config.toml
n_layer = 14
d_model = 128
n_head = 4
n_kv_head = 4
head_dim = 32
d_mlp = 320
vocab_size = 2048
activation = "swiglu"
norm = "rmsnorm"
norm_place = "pre"
norm_eps = 1e-06
positions = "rope"
rope_base = 10000.0
rope_fraction = 1.0
qk_norm = true
attn_scale = 0.177
bias = "none"
tie_embeddings = false
parallel_block = false
init = "normal"
init_std_qkv = 0.0358
init_std_o = 0.0
init_std_up = 0.0358
init_std_down = 0.0
optimizer = "muon_variant"
lr = 0.0083
weight_decay = 0.014
lr_head = 0.00678
warmup_steps = 0
schedule = "wsd"
decay_fraction = 0.28
decay_shape = "linear"
final_lr_fraction = 0.0
batch_tokens = 16384
seq_len = 512
doc_mask = true
train_tokens = 158500000
steps = 9675
dataset = "wikipedia_en"
Each number is 128 + 32 x the weight over its row's rms, rounded and kept within 0 to 255. Layers, rows and columns count from 0. Numbers have three digits each. The size before them is the row's rms in percent of the matrix's.

# layer 8 attention query, 128x128, rms 0.155, rows 0-31, columns 0-127
087:086185121166120144186129134160119137138065202099148115075092120101161186104097185124067194116112159130140149072107174143149135067139149139121131085122136136111159072119071077104119100121165142126119125151108108183131117209149117126096155143075153078121133145121096141110112177104081098094187150168144181130171151133095104152149124145194112119163146091112112180145092119117106129160161
087:141128134113123157137127126087160136128132108165112178214116172169137153122200164090066116162049141119125112171125153168090097093161076156133145174166106148156135079124123132138197166125110142131087136165110159129061160195129169111108173137126116136109060136120152100123164163062106168124164174128165112137155141095098151150140145123122098113166166025105143084123126111103137136132159
099:146128159062078114193161108127118122113106066138132155155105077155117163123162134124144166120118132162150073098060152137125131119169161106148091108159166116134164094049105208100149165115126086137120144108160115151168096101164099133145127146155076143128076094145141104140101117110090121162135100099082112112129112125124069114069205072095105195149126117086111093137186127120146042122130
086:141061140122134137166127165141076129128092144065141123158165066160139152180145125119122138040138136150112128150105163069124098127131210134089141162115085117072104110114141138192166120085138079132109151108115175091081089151123070100168114128110125102160173092167198110149111122162081127137072084093137096133123131133159166138107139095173162180143182078155139150120141105109161136123191
074:152119156107163141136113138188143113151153104118112192134172142139123112189100137087171194101087089097198128195192161128119086151126145091107174119069119154113094115098157101114137103126087132083100172096142160155116131132130076182144161124195152087149188107173164093099102120144102174219163152096124110068103121140113130123140155104138127138147120143144132118118037148100122163148123
111:137130059173064156144120174093151118111143151132120123102114128149120133107128166058086118105171124095175109092123112186138167137127095194218085117099137116076134132150116099112107107178118139071120106101162155111121121089169121093139061095141098070151092131164123116182192167129144101096088087073084161150128113101105104110146110144167159085136108129165188115138122144116090109205142
076:155119126161131163092099159188159125126103137117131133100108162147157113149119114135107057100097105074223121188133164048113150141104159165128110168093072091167100118124189180162102146187085147154145119105163107131095094103134134105141142116111100148080103087146173120092073148098128116116137121086150131084125092111152090135165155068142178123113087167094133132144125066119203109076122
119:104168133114137123098114099158150149109087196156188194121127101139106123157138169196120134162138140073145169101123163129133122112115085167153050129135121115134118108126126105127117140073114071184155171147110079150049149118147169101140101109050156166135119075119140117122174128089086106115169074151162101130157142112122118206119090131164234143120127136112164128114101142145076103123147
103:083144152134115135120145123164111135141119091147135128092091118095110139042171105137125087169140115126095136134138133108132215133079128095111023120120119120163102100140159017133082181149101113106145113126155118145181111178154089092123080120141173106144131131111146102123089140120136030094177143093138111201159083128130135095174163106088105154140128130132108159107125169108073150105151
078:143104137148140144133162099086128106116155111115086078129185164119067141127173122058118121140147170145136135150152100119116145145090112165114150155105078129174125172117159109135101087182135098093119160108130151100121135155095155099164083076182119093119089169178147143171182081124127164180071104101098120133104102109112140031179161171140146090091111098176171111227127148147131158161138
168:133151052113132150148206161109100182063100106110137126139160129108138094119118131081130140093110150161145188126099133094132109118094158078100128101133159150130094113122105162168096127096063124118158105053187106209100128145177079156123081126143210159131103132089104176126146141183121103071162110083121172145122164080162110137140116102117096152126113129152121106093213102145114109093131
119:139152153155117145110119075081158074128121099130039119120119149084105166167075128125135162150114163147157088099136100151158120118131088092142088118111110085124174135097137144154187163136157121157165155114120094126125215121135160100176104086130124131083124101100185107173154114137111103112040155134137091122089061078138107186066187115111080129145132153148069111147126108111128194083102
111:152165100134155121056094118023132215090143164157142058159155164071177130142110122104132190151132101075122093115148141122112128156120096102162092170176092115152163095106155132131151134156107149137111119117142108159176132163120116173113149101144139114120149118149120129164113112075087124179115125088155150152104203117044174147121090177167123173126138169130127134116174102107068160143138
117:168125130182113124147113148061068145124167159112150071146143126106085181089163124148134166137157097180154138145146140113091093156079159105099125174165115173099134175115120090062112121137186105091086150178160095169086156178060162089118098145139165088095112061134168169145092123130132141158108131175143121120070076110102115194138166085127148109076113118175160160143153147137141135104112
121:148075112098100125164128148162118122138156134101126118142104101169195159125155138099166117126123159216097093137160076141110121136093139121082172133154142084108125139130146165147100061147155159101194159122140126134171128138070098151139180162181046062114142094068146137149110157149116131130058169149187127142112160104144153133138136101189090087131084169066072129145097150098179137126114
129:168100096142101131199107081085081095136160116169119128128136190142115138146128150138143050147151103103136120105142151158079178215083117142114136139169099148088150120126150078082102124141119150178144111128078122089160123154076084115148139153172066085140086168118114133116140141149129151100131140119147142129099120129118128098167165223098095101098190151083134077183079141067087163139117
085:105126100141103136130128134170110108095157150113161072101114099132187167141155148095170115113147121063130101125151163149128116130125117144115151105141118070066152155068121139104190114154140143138169149141160115117190057089128103109153083133135073104126159174117124138118126143114120115172167118156158109115159099098063117127100176129126129173190131216078078139201094185105178162168200
072:126147151121145174118141148091151136086153142136154162184175200126164138095124085150150116144086135101119142140170107104164156182128069211093132160156107111198095121158131170156115101168052129134150086130113148111129106112155129167099149117151152139130053137134156131124138090109205102170066104102146149128081181107152169118194120102183173051135157120112166121139096156140126147097144
071:083095091198104137117121153113163141130102217125110157167120077140166166146077168096145152072120135157099153050076191094140174169130149058115118141122077111105086093115111138153140161092145160100125142128098116093114075130134101132071174184115138060120172125144119130092087143149131079119130102120152137132107138154094159151082138074163142097143148115093105121121159117087116131182193
065:128169123179135128166045126141093110143135184126099142106132098149128168168125136106099122091159147102152108113173151153131089138149201167152087087094139149087085110148077073144086091046130130079108112181116146142150116164112120109130156153106138104131142126116114159168124180143064165099151204149094143137155041120128095135114137146140157088135118103122127134143156113060038091172114
086:157123109138130166151121156136109094112125138148110053113109130102096158097106169112086111098116021121137075066108139162115098182090186183157103084085138132173129105120165095153143161102131181122162151098096161102094104179107133144098174147071089106130155159145114125111101113177118066147151138154067163160087115161110095085129152099159088061117109133106164095112141152172133112190125
075:094115127163175139107135172159078083120123171094060101113135087112123129128140199080108136084177162134149156078165144098120165149146119136135100098095092122113147135185136193097098147151102117130155098060125132076165182166107157157096154128146137123144077123084139101135111188146105142165148131134066136135158158159112051121135131162159106129121097159187121128140218048150124148143164
091:142087194160175124100144131103098134103095176136105127178128095128080138164156131138087148107145174141120102147174165119071092123096174165120142102092119098189136173136150193152154090150154041101149119129125140124159096161136182083160130174103112138082130147103167145164138183099060148193050118156133105115127139117133097142104117109126175128063091158081118111142140056153108096126137
091:124116073116089112095183121116099139133175112085126119132146111113107103129075109164151178171093158129154088153176106177093163039119135120051108149107164171152155144155118114127167111157150097175114052155125126122171082130191139167104102043115084133157166131068170111187133189143148089174128123158110096122100148146128131163163145119114139113089097144142140135073126171181139117123148
097:152110130158158116109098107126130151132166143150151098135121110114133060124084123139129105092145163118164098140157160079141177054110087057106150195132105112106123119091154143115131108139127107165114104152149113094112131143154117162190084097167124099161219121151152164153118148101110160103128133194108174123169079192157195154118189171098107163160110186063154110098084112070169130117114
096:134123102138104098135086097097128118119130103166078090122118149183108170194111127108132076127115147169121055097161123155128099154157120125113085131121114104111147132144123082129094117057189068115111111126108085052129135099054127133131168108154072116140083113135144145177137126137170148161081146133175088084191033160099070134144159108086114083104082115132105117154123173140105114186143
111:128130096130065146126067132109119103163113069060158121111170152143135145154151133162119115160122097168171139136172188131183106166070157077136150102105102116171158110107121089113135145201162179092171167145100092117198104138108170114144116076118127096123169128109115163068154079143122140126143192147146134160134132081169099135105131158119132129199148142065159069103083162144145175164131
118:113163171161130137118161162123093178079172117143165151143108109128142102079085109144107106088141083111138166132080072119134086091130106147145097129118080104160169103128107158134171137058093171136104143199111194063091127163177135084146122183155126127133129139123085118083150108086153117066150105131211063130074127125121141093085131126110135156170144095124187207111134124128136127102162
115:122084126108141138185118161166140101138092135146182139153142155177117097102174145120130121153091083099142151097181168153115070052137122109171114173162158153144091132146122118102160130119078034162114090105156155176116068128176163182121130127133166162197124089120107179106092078138173132170161101110146136149135092161160140107174140123161119077148176089097098134180160126119103175167142
121:102123070132156117129170194114174131088125110058143133150107137190136128112123098155117098069098118112096107146134084177163205090125112109137085123057146109157144071139144162088149090139114210131097092122193161161055091138148134135117120142133147073128147076097133143090154113167150111140166122092091161121152176161173144102148159097121103160140098199122155123114084118086119076118123
128:154093140134108087137081146135109138128072126091130110156100144098143127164125099116177074168158111165097077137143157188094132123123145149105131122111102142166144131135185118092118141148170045186039171134131133120109146150151156112161195142126110090148090198151108107062109147125182153117110171194164103061112110132119115150109168190129118133149141100099093115102169185135106122161056
105:125087081168095119066103124122098130153121110135128087072102115132069096072116086131116088127186153069115067121180178113124122147133192150107081204167140137110119138103076110096123105051107141195145132101131123131115131144112139101105104108161148155139104167108109125127191135176185184193138162115176171060109127128120101127102117117172103153133153143121145124123162172157074150160101
# layer 8 attention key, 128x128, rms 0.149, rows 0-31, columns 0-127
088:130102171096096106177092143119168132188141146152107111086098069171172204144122128132091142090180158145048090106155139122162103136128136113158097088159076038087160120151114122133156155108168148117119120149094126096152124113114098122089131138091108121090126122117121153134081168112103122176105183167086096159149108107122118132094132065112084131140147097024080152159184106111095128152162
089:121165168118152076185110158115111145163142150118162130081133081182192148127135087151126122057189181106125162146150148088165131110147153129167132060192084082116095138170135117104110196109170116139083099168058126093145091116107095113131189120071117127085158134140086137138095161119148105146132168166124105109140148141128121086067176083121132132146162143078091109125138066120090108175132
094:180106119141088187149151108122110158111105065192125180150131135085125108142120131117105134122128157079129147169135095108140130108153106188062122135171089128181171162140183092145119147159133102160117082078174060141129090131109148146074103141137123148155131128133128058185130058144142151090092124095122130134066115107061191220150119123114104081126129114160162162103121150157148175109124
093:084141120151066107117210113082089140128138135105098041128153108117155142106110111172120163112116166131131127104165096173107128185112112106148165132107112146088097107036099132103099122075121069092110137182123170147205097156111190074155138138112122169125126156117169157070158165179143140077171126081130091087132119095096134115122137112153156157162163160164099070158133112106136100098123
087:130065114129113118100151143157150132070134125116171137131186168090052107135168098115077140132075137137176153117111213079064150135128097152090126115095116173180095142124136131124110072136155069144166141132121103150082144153120167137139126074109136136133113156137141184091155075091124145110077067074116129157106132086157181127133214085112208106095117158114129097115119112153144111157146
097:090128101143109122111142079182097152096119147142085159134097199167158127182086153142153102175163158087067170181102150098109136086152098143040146152060135120098109161151123111164105118130106110096113120170147104118181073108129115116166148091132137157115122187086133198108110114187101139132112152175149128182146108107149093115123128132144055075180070148118120093104180090109134127107116
100:143172131086137136137169154113138118107152098146127104162121123169093134122126118085184101178089145109139092166106063093110166200117074135058121113168112140180119159092137166082126118160073088136117154127102115151173157139126151107115063123124115198110095143159177120157146084062171120126110111144140123048097120119068163153185115164108155098106111126107136114143038126117193126095128
097:124115121133097138111141140088117157093149093133072112133132123134111086132139170141157039097071129096089146166095066082071109162182096166141203134195175130144095155071089143177114114158083145121142117186119152122131095128107126135099120153181116144169039120123093100105100163094193186117156091080088125123130118105097124184142092127134125173148148145129162135157153157167105150133139
105:076146128105108096163168108094124163147162135098085139175143106179107124181219114176098173067129072127146143081117122150151159153102086143194144120209182116093188169152178115069153125089133159148131170112156156113145151105135170123072180120121096081134118152073114151105124131108107128113112110178180127110119092158146089132112132134112117107118208098158123115094130089132114112122081
082:091141171160148094085140137153112137149091159120159105077179157105163119081149155161158155121191124121142162133130167161144156066132173156071152122085167169114119087084114080088159182117091157157117116145153102137081174132079052105103155083131123135105161104109128130153110044155186089140145136162113143168142171103117048150126090166152170106151139122133172156105079160158114133091147
084:166169183132150167115172160131088153102175067145179156187172140120100101102112158069149125140122148142116157167126137168073159039124150069144106128160080131071143118115128062183146127160074144128138129095149125184100098152131111134128147121103172184172112133111117092117095108127120125151084118125173092109161152147115125119094166063117135180134121147137124116082182129128141054175179
093:107121208087098226121152111174118145132156088100153139112141068111076152209117106190139162113150130150118142098177137157152162126106163149162138192131113060077091121136086081126131139146168171127092084120092193120140164121158067125123124128065132102145127155078099190102126136077093144106139137128114141136180150128081101126133130117128128155123141137149138173149181163165164089102134
094:150088147171152197151083087170157093127134169164106138090166144095103083125091098117151163119100115065120138126143161170091107132147095163113092101136094144102156150174124097098169047113112076164110139160135147141117110133159212154080056109184129139168095129155143117073119104175115185080162109118111113143103112156168084091124110201134118087187109104088146151142164156116140117125140
099:144147104158147146135145089114189148153137086124112156107139173127142115145201124092138057066139195158174127094112106107173140151069154111132082137089124162168129142168132059182077084126098158115142111101077134161147112116136139051169189138109115182125110145162086084159146058175136140152131130158142133127130123145146113124098146123194103167106175109112164143105133134084167192127086
091:096146069069128123109137114111151085120159179115098125132181121116182132112095123153083110130167105110132163159081150186084122171210151167134095161100118168126114162120091137123144168208141099131138149128138123127107098121179153187147101171095184188144199110157110116094128071109162127161156131139158163148131060091149132104192131183126163135186190099094124140137119110150138120106097
107:118132132131146128084200168169153113130128180166143141058093108146162090119173123149080146151126142151074158082147159136124139121130110066135115107110114119150087100079133118163142173092123130080045186116172148181118123124078151128210094070107115085138150123086113171165118137090119147120136160145193180136125133143136114126097112103164111108168140173167156139132185169181191106116087
128:090119123154103142180107138152154141170070149116108103066085093144183156116102123151096173099156133174070122097139181154110125084153115098156090089097125090083162128151106096130160142067149168125110101145095106120179148149112086108042168127095138067113129169079116171112095153148091113131142149167099115204157132128117095166080110088123060148188152118116115132124169135102074126170151
093:115114116099117115056170097129117160076158059186162158128130136119148116129190113113097113146157099119132122180129129111131119179167108169121151136160119066165142119129137155146147127112100055169108110131172111148090137092112173120157034109172123195113151161117163124184173124136129129122125094102169161099103098118112096151194072168093138106085172088124141101154127122114173191073183
094:104168171100115082220104149107095103207114116124068101071103110073119161063103120131103133109176063124084124078170153153150107101118116099123124095111134091094138098132143108105172145078161183132118109125082160096192140156055090136078137137070110056144124112110149147119129145135087102157097166105120075183137144115113077135129142116130155129160132102117139157094165147135109124127176
096:084109155138110140175116092180139124147101187075118083102129124117194158135093124135081177081155096181101131132141153140213131109153083106147088100094103092098110165154135115128152174119142154124104072127096092037156119139079097118144156116086132089126131116096083169105076135101034110162080168171114092131150177138123094122075141123154092130140155172136140152133130096108083119158155
094:134124165119093122171119139153100125145098124146095108044170134167161133122110139108133183099182134168131152032139186135158130104114146103128103125133173147107139128200095172133140102083114169134145174138074123073155120196095179100093115095156146054145233154089141159140110151112065120106151150140176165128143174157122145136118149066151109100089150110110133116099132123104098131120100
092:116118135102069128191063082109139127159083144151183133110147092178164189112082129122136189080187112159099082125133120206096138130103132111165063067106129090127098135142151116127164166098130136089127165142107133089138109143084096163143180117081106124157157155095104151105147139147143063180094197169118106181126137119139128138094150110089115120196152154062133098136172133116123124094122
091:118113133130109139157067158119123120154091098138083116119117093098194133139097103136139213080153166128190135105155093136133151127208144077130098107137154077031115186081123129119108120124166150163075103149131172111175065131194132070122077122159117123147134149137103115123110149129133088119139163096090077145156146158181128193120119154142137145174124137182180077103145169119113153143133
083:136137093135115189115112123122167129077118114098139138088121124116102131107115090159152110120133151124153158149121109156232161141161110126162178147123109149195029150118132055119106081143157115096168131114130170145114156131163135131098147122170178077163160167178171090124162157147114066109116102051157143169071106110152137130111064139146124149171083094111204078158098143125139133128113
096:078098135120196199129153133122184221128141118115138090147207159159123149177131122149146102142129113084079117160120160140097086153143129165116121087131053167147120112072170170158101137183088120169084177180160147136154132116142153157077148190150096076102085119123117079131154060126181125130145149099146103137141142106128113100171098138159133178124121142118132132062109110150155119088133
123:072147172133113126205143135139117129143119189109154122096089085142201153112075090127085147118163096148082126128145174128158170109185142090157082079116120065112162137155117127156144163099150146131127103150085152153218162131090094135078165111127112091119114153069128190090101157101090108150142159172119110157112135123097128110103120098172088151161164170111136118118204139123055124176135
098:163107162111180117083181104129100103157144163116131115135088150117098109114168076141136131090098147131125122145090146125129039076116137138147093127157181090106125174104102149163185127070193203161093187144138134135141160126109101147119141107145107111157115200180132132163068123182139119130114173137172104165174171167079112175143166145120133137100146086138086102152151081068084129099168
100:119105119128150135123144124150114113133095116156099156066158113142125165112161205177109133145170135087138112141145130128156113088099176125135117079140113164133090180201070109183091167050102146136127116131177105079125082114150088117171088091091108088082099129084106193141115126164117079116201129191167130124154099105140111131112134061121126131151135132186060099178130068143109149122150
096:165074122145155147089151117189073141083085112126136062108113104070118115111108130128141094184132102116099113081103079090152120150105152128137111187119064186142140134102130129174155138113097122130128133064133086101158083105087101156125124076199163096092147117158125180123146137109096098126142066104042086124152140113143185120101169130135124132142177134164167152038127136129117160101085
091:161114057120151101141149139150125129174145079162151143101103063135084096136183123119121154077139133145174122161086132091117185179141155130161126094114136092142124172163162145135154170188074117156117100162111086146188131120188112123115078155153149102124140146034140132200095131164098122123167180134142137141114100195120072101125113171126103108116119154131174157114147098109178181100190
093:163165100151112147129180136173127122179164126184133117155133096104103139066137170155088121213150175090137147172097136143111115113150113114130193102126084128154124115142097150148175112133143054085188075120179152128165169183088101085100069103173129094096116123087096070163135129081140122116135101124125121175167119143156145157144172153122143077123097164112076144063146129091120162156172
089:145150167105150096127099149110151130110100122035077116117111143054157113151140090106119176155115119136052194088129147171068105116119103153155119140175128114113070089131196149179143144211068170141102177100127091119149128113158094122112104139110121170119107131142119086182060109150113081111142163107170111191166146099120112129094113140124123177142144099102144182107118133145133179106164
# layer 8 attention value, 128x128, rms 0.138, rows 0-22, columns 0-127
102:130130159103171106156085135148119102119153156143122097146090147044059102143103122115152136124112110116103136049169138077079137131092162123109068152145103127133114129110135180115189147140090174128201092145167116155105130097061092154144095112150143142146065160108116136129086191116107151104140147056152093129204126130133149113083141105101181141110122174085129139143073192116132143128197
095:101120128112106122100137128174107133094084178166131106189128104094166170126114185103116091167122181095157156193202138139156159111091161141121101142124094069142113123126125145122140084109099183122140066112141040113119078127141167097078133095140115126101095130123111199116129090133124148034091133199155118147088088119117172166114110147132098104131122122148131089145080113108056126073133
104:158133164142080105106091172108095137100170107137111161130113111161202151139122132145029138128143125133143115186092099100143118148169085163087163123111158105129112153164115096079108129128193132091103149164146121106096108203131113216124114107096096134118161106107111112105077107120125126159100128131155149086121070124097165101171205124158115072086123128164106131111161189168098061074148
102:104080186176147129188123111154108114193020138087071187121107124154102114122138123119132126149081162137109166106150115152130138140159088170098124165139162100132167103134112095072128060094096122159107125173119150134120100164121179118093083087088102099130176086202168071112128113120167117174101167158107137092113132142129126093118150084130130137147081093136113104089157134137177102138053
100:108098135178137148063080123199163078129114106138161160151101109136122147150120192159177156116151110144152094138167217112132101179123171115151092119080166143166113128165114138114124161097123158137172129118066121080150175097179193161139107071120115150153116090163223133140124104157115133139061134138140109134080093117111107099140117178119091098136121122081113175120074111146147130136068
096:148127173081124138110084100118028178143121146194155068094069150041132076152148148106146125164075122148129147138107122108124153157065118146134138106138121145172128081092124194150132144122174116108139129166121138073135095113163090091137114136106049140059145115107149143145129123153121159152144168142114148112141181071162114155156145167047076183112140130098122110158115102139111133118088
105:124124145076189085113098103129096123117167148144112161129207051115129112097134138073138148138179115093140183160179170118082130098138110135129077073182135031071145131179124117108168114147111161104104111092092125095143124129155147151117075099097120196117138112104151089140142112167170089157148130131169125112125152181097150106173086095118120077118109129144105094091101176078137148169170
092:118147149189120123106158079145138162205118133102214164188112138099158130085128146190156079175124145163160209137128111176149157135127088127163132101130164085113073140157080079107096157176151118096159163151103114178120152101085109108087165083161090095128118164166088124046135121098070117113114116143146144111069155128104122141091133081108158143149113142127162096154077139137105123132110
099:084136135152191165192077174132061086124103096145156126137117131147111111145146138137116086166188102107156126187126155178176152125129156152115130123119067071089157176125100136125126170108152145167211189142046162163121162148150082140119088160174096117158108119103180126179157120135079126151155081129117101112070109093120128137120130126077156144096144125091150091186135169127089094132138
098:123104171133109114058135119125205103154147108165146089079140159156108109126142138095086092142134067124113143192102143121153108079154132107116097104131164156080164081068055114048100095148129116118173129129165128166133141123123152142072150171170125148115152106150107134057118125182058160150121099116159182125142148090119122170181117108117170112117096189107131082128174083115110128101073
100:155171093160167203175123140129132126151119163107132078135133138158188137108124074154128188134114123093101081152114114154088116139089125142158108098086104166164175171136149132105080088125100125103117186072076104103119061146114095111108113085137058135172121116097126104129156097136127199158071099181156117154151138108131118126199185129131128050096146118150199091119149079121158123123140
108:090110147169077129130108132134167103080122101154140095139112147198078179105189118182193147138090156127118132114141087141136124175120104143187111137137140119126071145113121158174100151112164110088160172168140146099107137237094050140108137130136119171177128134068109126125074105093115070095143126132110054092149140144109119127147176178091109197113104175138137109101144098159114135149117
096:127179122139092092097122106090137132123114177082128139110138187118147148132120092178099121049114130127189136060152090079112109055136098109120147069185157099105083139138133124203140131154147168106104084159093149096169171129079133124115150095092059194183102145097101114181179140090184151127143134108128164105136135114115162110199126111119143137090124108133140148130127174116124178105083
091:160121095097075119136128085124124118107134112115109120123175169146139089128144143178090139161153103132117150139151137119010155175103110086164054118117089103127148125063107077175113087106159147115067140108119180110098104123144117122106181094108193153079094130120186103122167111112131109193127148125118067147191137119155067138087111119175111122146107138096119171141102140159201103099167
103:075194121145176110140151163114133173058148158159114122142078144149092146137170128118092105117131080143187105108119171189164111109090083085172168126108122170148162108111159112150117122129147097128134071130114154072111107142111148122166118138096094121126138069101186153158142123134167166128183095120161173203117133106156083055100146141097074142129110123099110050108196174160150107117144
111:091093094155142071072182137151086139109143119130140118126110157116126115122167118125129113158078065162117150150105154109096126165090138167114126139143149086097142097137144174168172135135090148046122130182097074128169103132149101191126176112093149107116153181094147223131089140085177067088126128107121097173160150107184080114150124155186187161138110179127111108151119136137139102093072
104:122130156142195133171137120079065139164143145176145136150100086085144142125099118076114161099122121111174129150126155108150137184102116086123125171131071131155178090116196077136153124151069167193138122114085100139122055046110153089143132108157180138063105112108140128107171099154143140152119123168080126178140102133165151114119122120122132097158083037088083168142094094134120140089134
101:192087110182100160118091094106127183077089172095135177193074064107135172102145145136145159106182113096163127121104134135111097101082143137134109130098117143121092093091159105121149145165150134143066133117125130139108124147119127190113114098129133074164106082145114155136097123081123097098123144137126113200120148117036157119150118138172130109163087051139057103104065110180114135153083
095:126093154102130066100086112128121117083113055094147079100198080077197157075105112123070112104151149186130230106150072114092074126142160121157124101137106140133113167172101082108099104125137134116149134077152154097108185127112144137164119147123110150099091106155108128128134144123166157137144116127109183072122092157157144092184159145157115136109104158153068154126078103133110124197125
106:132099135152145112108119138128057123158175169147132136145160173122099141100152060112125123119100062188127158110108092185076062187150125092121141136142144147117142064083160136135074154056153196094122182150092080142113122135151122125133140093171067127113175094173201073121160176157132154129119135107136101145119108147131091204082148145090165101133121155109107130149120110106120120072115
090:160154062108167121097109123180081126082132120157149092117092105167128099124155023142178181128135083166096132129138168128138104071143151112149130198168128141149124149110118074113115153143154116145092147126082090162150179154138144081120148180119153026159122161119128115160121135070108160160137116161156096147122039122133200190136085115144118152152133125105101122111095135096142151133156
094:190058056140103136108085121105105155143118100172122111176078154178161127108141097087113156085105106109065111166072098130156170133135099113108084156051096112189186213154129110143119115099067134138144133128121121156129098135072176129121080132101130160096203141082100114146130128122113144159107122155100126160104158130150076130140102135158063131069094099150161127138133109144140159146173
109:103149148088144151098158109075090146106105106144131117053091161123160161129097108137125117164127194076107180138089123142137152115129129056123112077128137127182103080098127084060047116118090138162081060149084088080113069118139088141132122124126144091073116157096107133133142126114168179096136124117089063134140076096090123121141162136129088134125088087141063086142121105132113063109103
# layer 8 attention output (transposed), 128x128, rms 0.126, rows 0-21, columns 0-127
106:203142114089157163097145130143112093098165185086144096146087135138127150086174112144149161190160091124130140132107051085060140148137145168099090103182149173092135127152152131084120113153134128151061067153122138065106147109113087087176166173137063192144179122208127163079146125167115113084160112109114124159162114119101110148117093112144132130156128080151128157149118125157155133163160
106:116128102126134110134074089104190159110118134125146113129122113093137176149133155170124125167137118132140171125116191108147127158060147107177059160144115091084119107111124170101159087095115104132131135110131039121123150130111118152032182141158163077145183133113143066066118080118161118103146106070137117095075140131123203161119157166110124065172093145144170097153129147082131079124159
113:091124136162116146152138210143135110167128117134090157079162136136132110069117166069100106087120147111145138137143202130161093095082133099111102140091186147166104102147135135097113135098161115165134069112139106112137081139097133194025153135148115158111092166146142132128108115154125159172152246122136168112113076187117133117097149140144078108115108126161101108114102158202137158113096
114:116127193170129174131187145150082107151082148120107136087072071058108115112108128112161136126137170149118151065153104167165069135140149181124174148086131105132162147107115066161064118110149087112135124163132109186107155172131177112154142073096179133117093172092086100138053086178111090141108148185128156112065092118172136138125112136118120103143166136119088092106130133126153117165084
105:191099087168168108129089168114149100173140154191141118139057113143155129176133158194117133058161142147165129152055148147103058136162158091113163090098119156116140099152130109092062074163170126077146132093088115156113140111145181131142126106127144148154133116140132080142105126097142088122109181179142114128102123043149140140096169145107138066185130158128127170122076131077153149129144
103:096146129107090104118040141135117178131147125178115067140079147109103064127171104116144147145076125137077106161087147105093138160098121107127084110149130126185128079158158157095171107138166054069164101073110133148141124116148104104186100193135126133113195097113140124073079128156125073117115138069110174144115129149145173114167122133113121125101164099137194085099148103102136100152063
115:112108090093148142120084147109124158162102164097131163139128097116167090075140126119178099154141069136173209164155170169128118074108176108142194146079137125074166119160089114136135075107133099141073137180186117115140108129087116159168122130106102147106136156109139125134072161103144170130139153164129124126175116143102216167165087119131100092130098136062142130176090180096140123125208
096:130143157140088145205180109097102159176128124143162118186119099106149174119121159131150083124180143147117133129063134149132153151172145161152130110162128085194146133154127162123097159100173129153162154134127054134121113072085110096132183123145112013108081138143122167074120128079112131139179141123161097109135128102134200156098076107138173146079139155139139130174146072106097097119084
106:148113114144115156209120142170052134081137187142153163134079181076119086103158109173086125130209121113181083163157186129140152132085100133108144126083116137116152126123137120086099137112145097124176139138031132188085111062083086153139112161113082137144152133132135112159134139127115182093147149117098074145122132129154238115111102116100134149127144136154127108172121132096100116141147
108:136114173165128128154086143136125170140115131146100125147149092146109128073102149081095071147146111108161149089079150127073094086118205182123084110174114132173114106063141120087145158118108084073163157142106195162119112106146102093107117136150146135075096155106139141136107157125120203154152090123182140076127196121122143162133155153100141193186108183115087145128135079185113141095071
111:087156111191132158064151129121138143165107084146124098090084169107136093162124109136072129159082125067099169117187161151088134072105084086114193154077102106170069111125128093121081177127138138145168225153112144095143139157099098103082091124150067137154147097081129129109177116107146142080109143186139137141118097119116127141112157151163159093090138160162171086076112143109128128116149
112:103134146161140112187131140145124111100117095163142010091112170175135187135131138131127151114186150137118121105119104161125133140131132071192141112114141121128098167149100133098123101134134178088142167098135106167096116124091042120130140088178097165127086039150130103108118089144099102095106191109061136163146108180078113077076135101111092211129125128148122118117127095156109135103097
106:110166120141120166082138140117146043143130105115144034109121121135133069093161060113143100065137113079155146148129090103178139079109129173135166095126095123174171144169127125164125117111094096138154115128169075046103112120140145152169111119141095143112062105148093170147156118129130096120143106060126138092120129098017146131141116139156058099092154109089167107144133144127140130107089
098:165151111085130170175107163149095143130150092139117124129159168153137097118208137119131104118062095099133191111119120094102096110114132127111149143110110110152119103151132156116104098085170157143111180189155140150153135175125189107152117166141168163103093130122118086150198113094137092101066061175117097193150136216125075136137113120135150137112109138060114181087089105169164078177133
109:155153098129135173111121119179195207051135121131095132074105134169077129160128088113123170113154114151165062125170181093103153116139091108101156183053129135141154119094164121150169152131146117122140085098106146143138149095156171140192098125128068156074056103101160114140074139092146087102147094145154178104065148101098132094125093124108116133136151135109176068104119144164114136099138
123:129124101047204117221121127107109144118094145094144090149096108173140130128199097135151151157072079087133155137065100133095164148128127165118119129092172089134146113147137181115141169098161130101173077093137111149164154137097064142117140129129217118102127156146080162152148097143144113071105116096112102101098125133129068096083095131105090141138081120163132152091147094195145142105163
110:126089101139134107043094091096129133141134189105149226156086085087121143133084176140103127143076108124150130143155128079134168135110089121107121180134114125120171069078140114163133110144113138175123071154103070088119155144153139101125069168124128110111115108099135117098108120138194061046121106144200124130153108123214158116135123125111174094129139082126149147128061121135101112152143
108:174121125141186127142125099123107119156094128070124133120102085192151134158062129144125153062116161140085178108113107162126178130163109111133156148111105162101157109140142136100120102104129213139079130098140101129129099132148179171037177086154095122107095095113151164119080083121131019177127153063114139110145110125133151114169131154185157080132104132120110142127063089098109092142137
102:107081101120105072092150093092139119108152114098106083065153133075182129142144082129175114086142096166126221171101125132182082076103120088126103113148126154174106139201097114108130107127080110193125162085127124101106129134122132152142114176084198135097100103135121155111146158079129132198111201130164179102194141142170115122165120080136113140168118118148117133175111140112123166160132
116:095168147095140143213145127100126197161167104132127061115101111081101159078134079095156119098050088158110084106132090124084124094140136102108147114133130139185156123120137109137126153078167150112131091201109093196114122107158067116152104111166162180108141126103126148098185180134114127102086166152156131156101154087165164153138137092084101064143131132155162141140063083105125095118112
095:119131100086139132112088058144086178105096109135169074144115158182162112177130059144093145148092132159129108124152128163122140084135095188160138130179123173131174144166093115146154149094110181148120079135072110168124106119199115130076117142171150107155138222116143112107153161116105142174112133130172094176165129165094126100133074171096121129127131121146086194127128102076106144128202
103:092076116134111127125071132179148091133071060121123163087143182113083112092106161120118095160113189121129156115165117162096193146121074155146154158147105139167080155106141088146109167107089098112164127105144114102161120099088173165119111140159141182137150082119070083127141153140163118104062181110128125147122128146168111140162184206156196149098170151164136161088142139118177172134168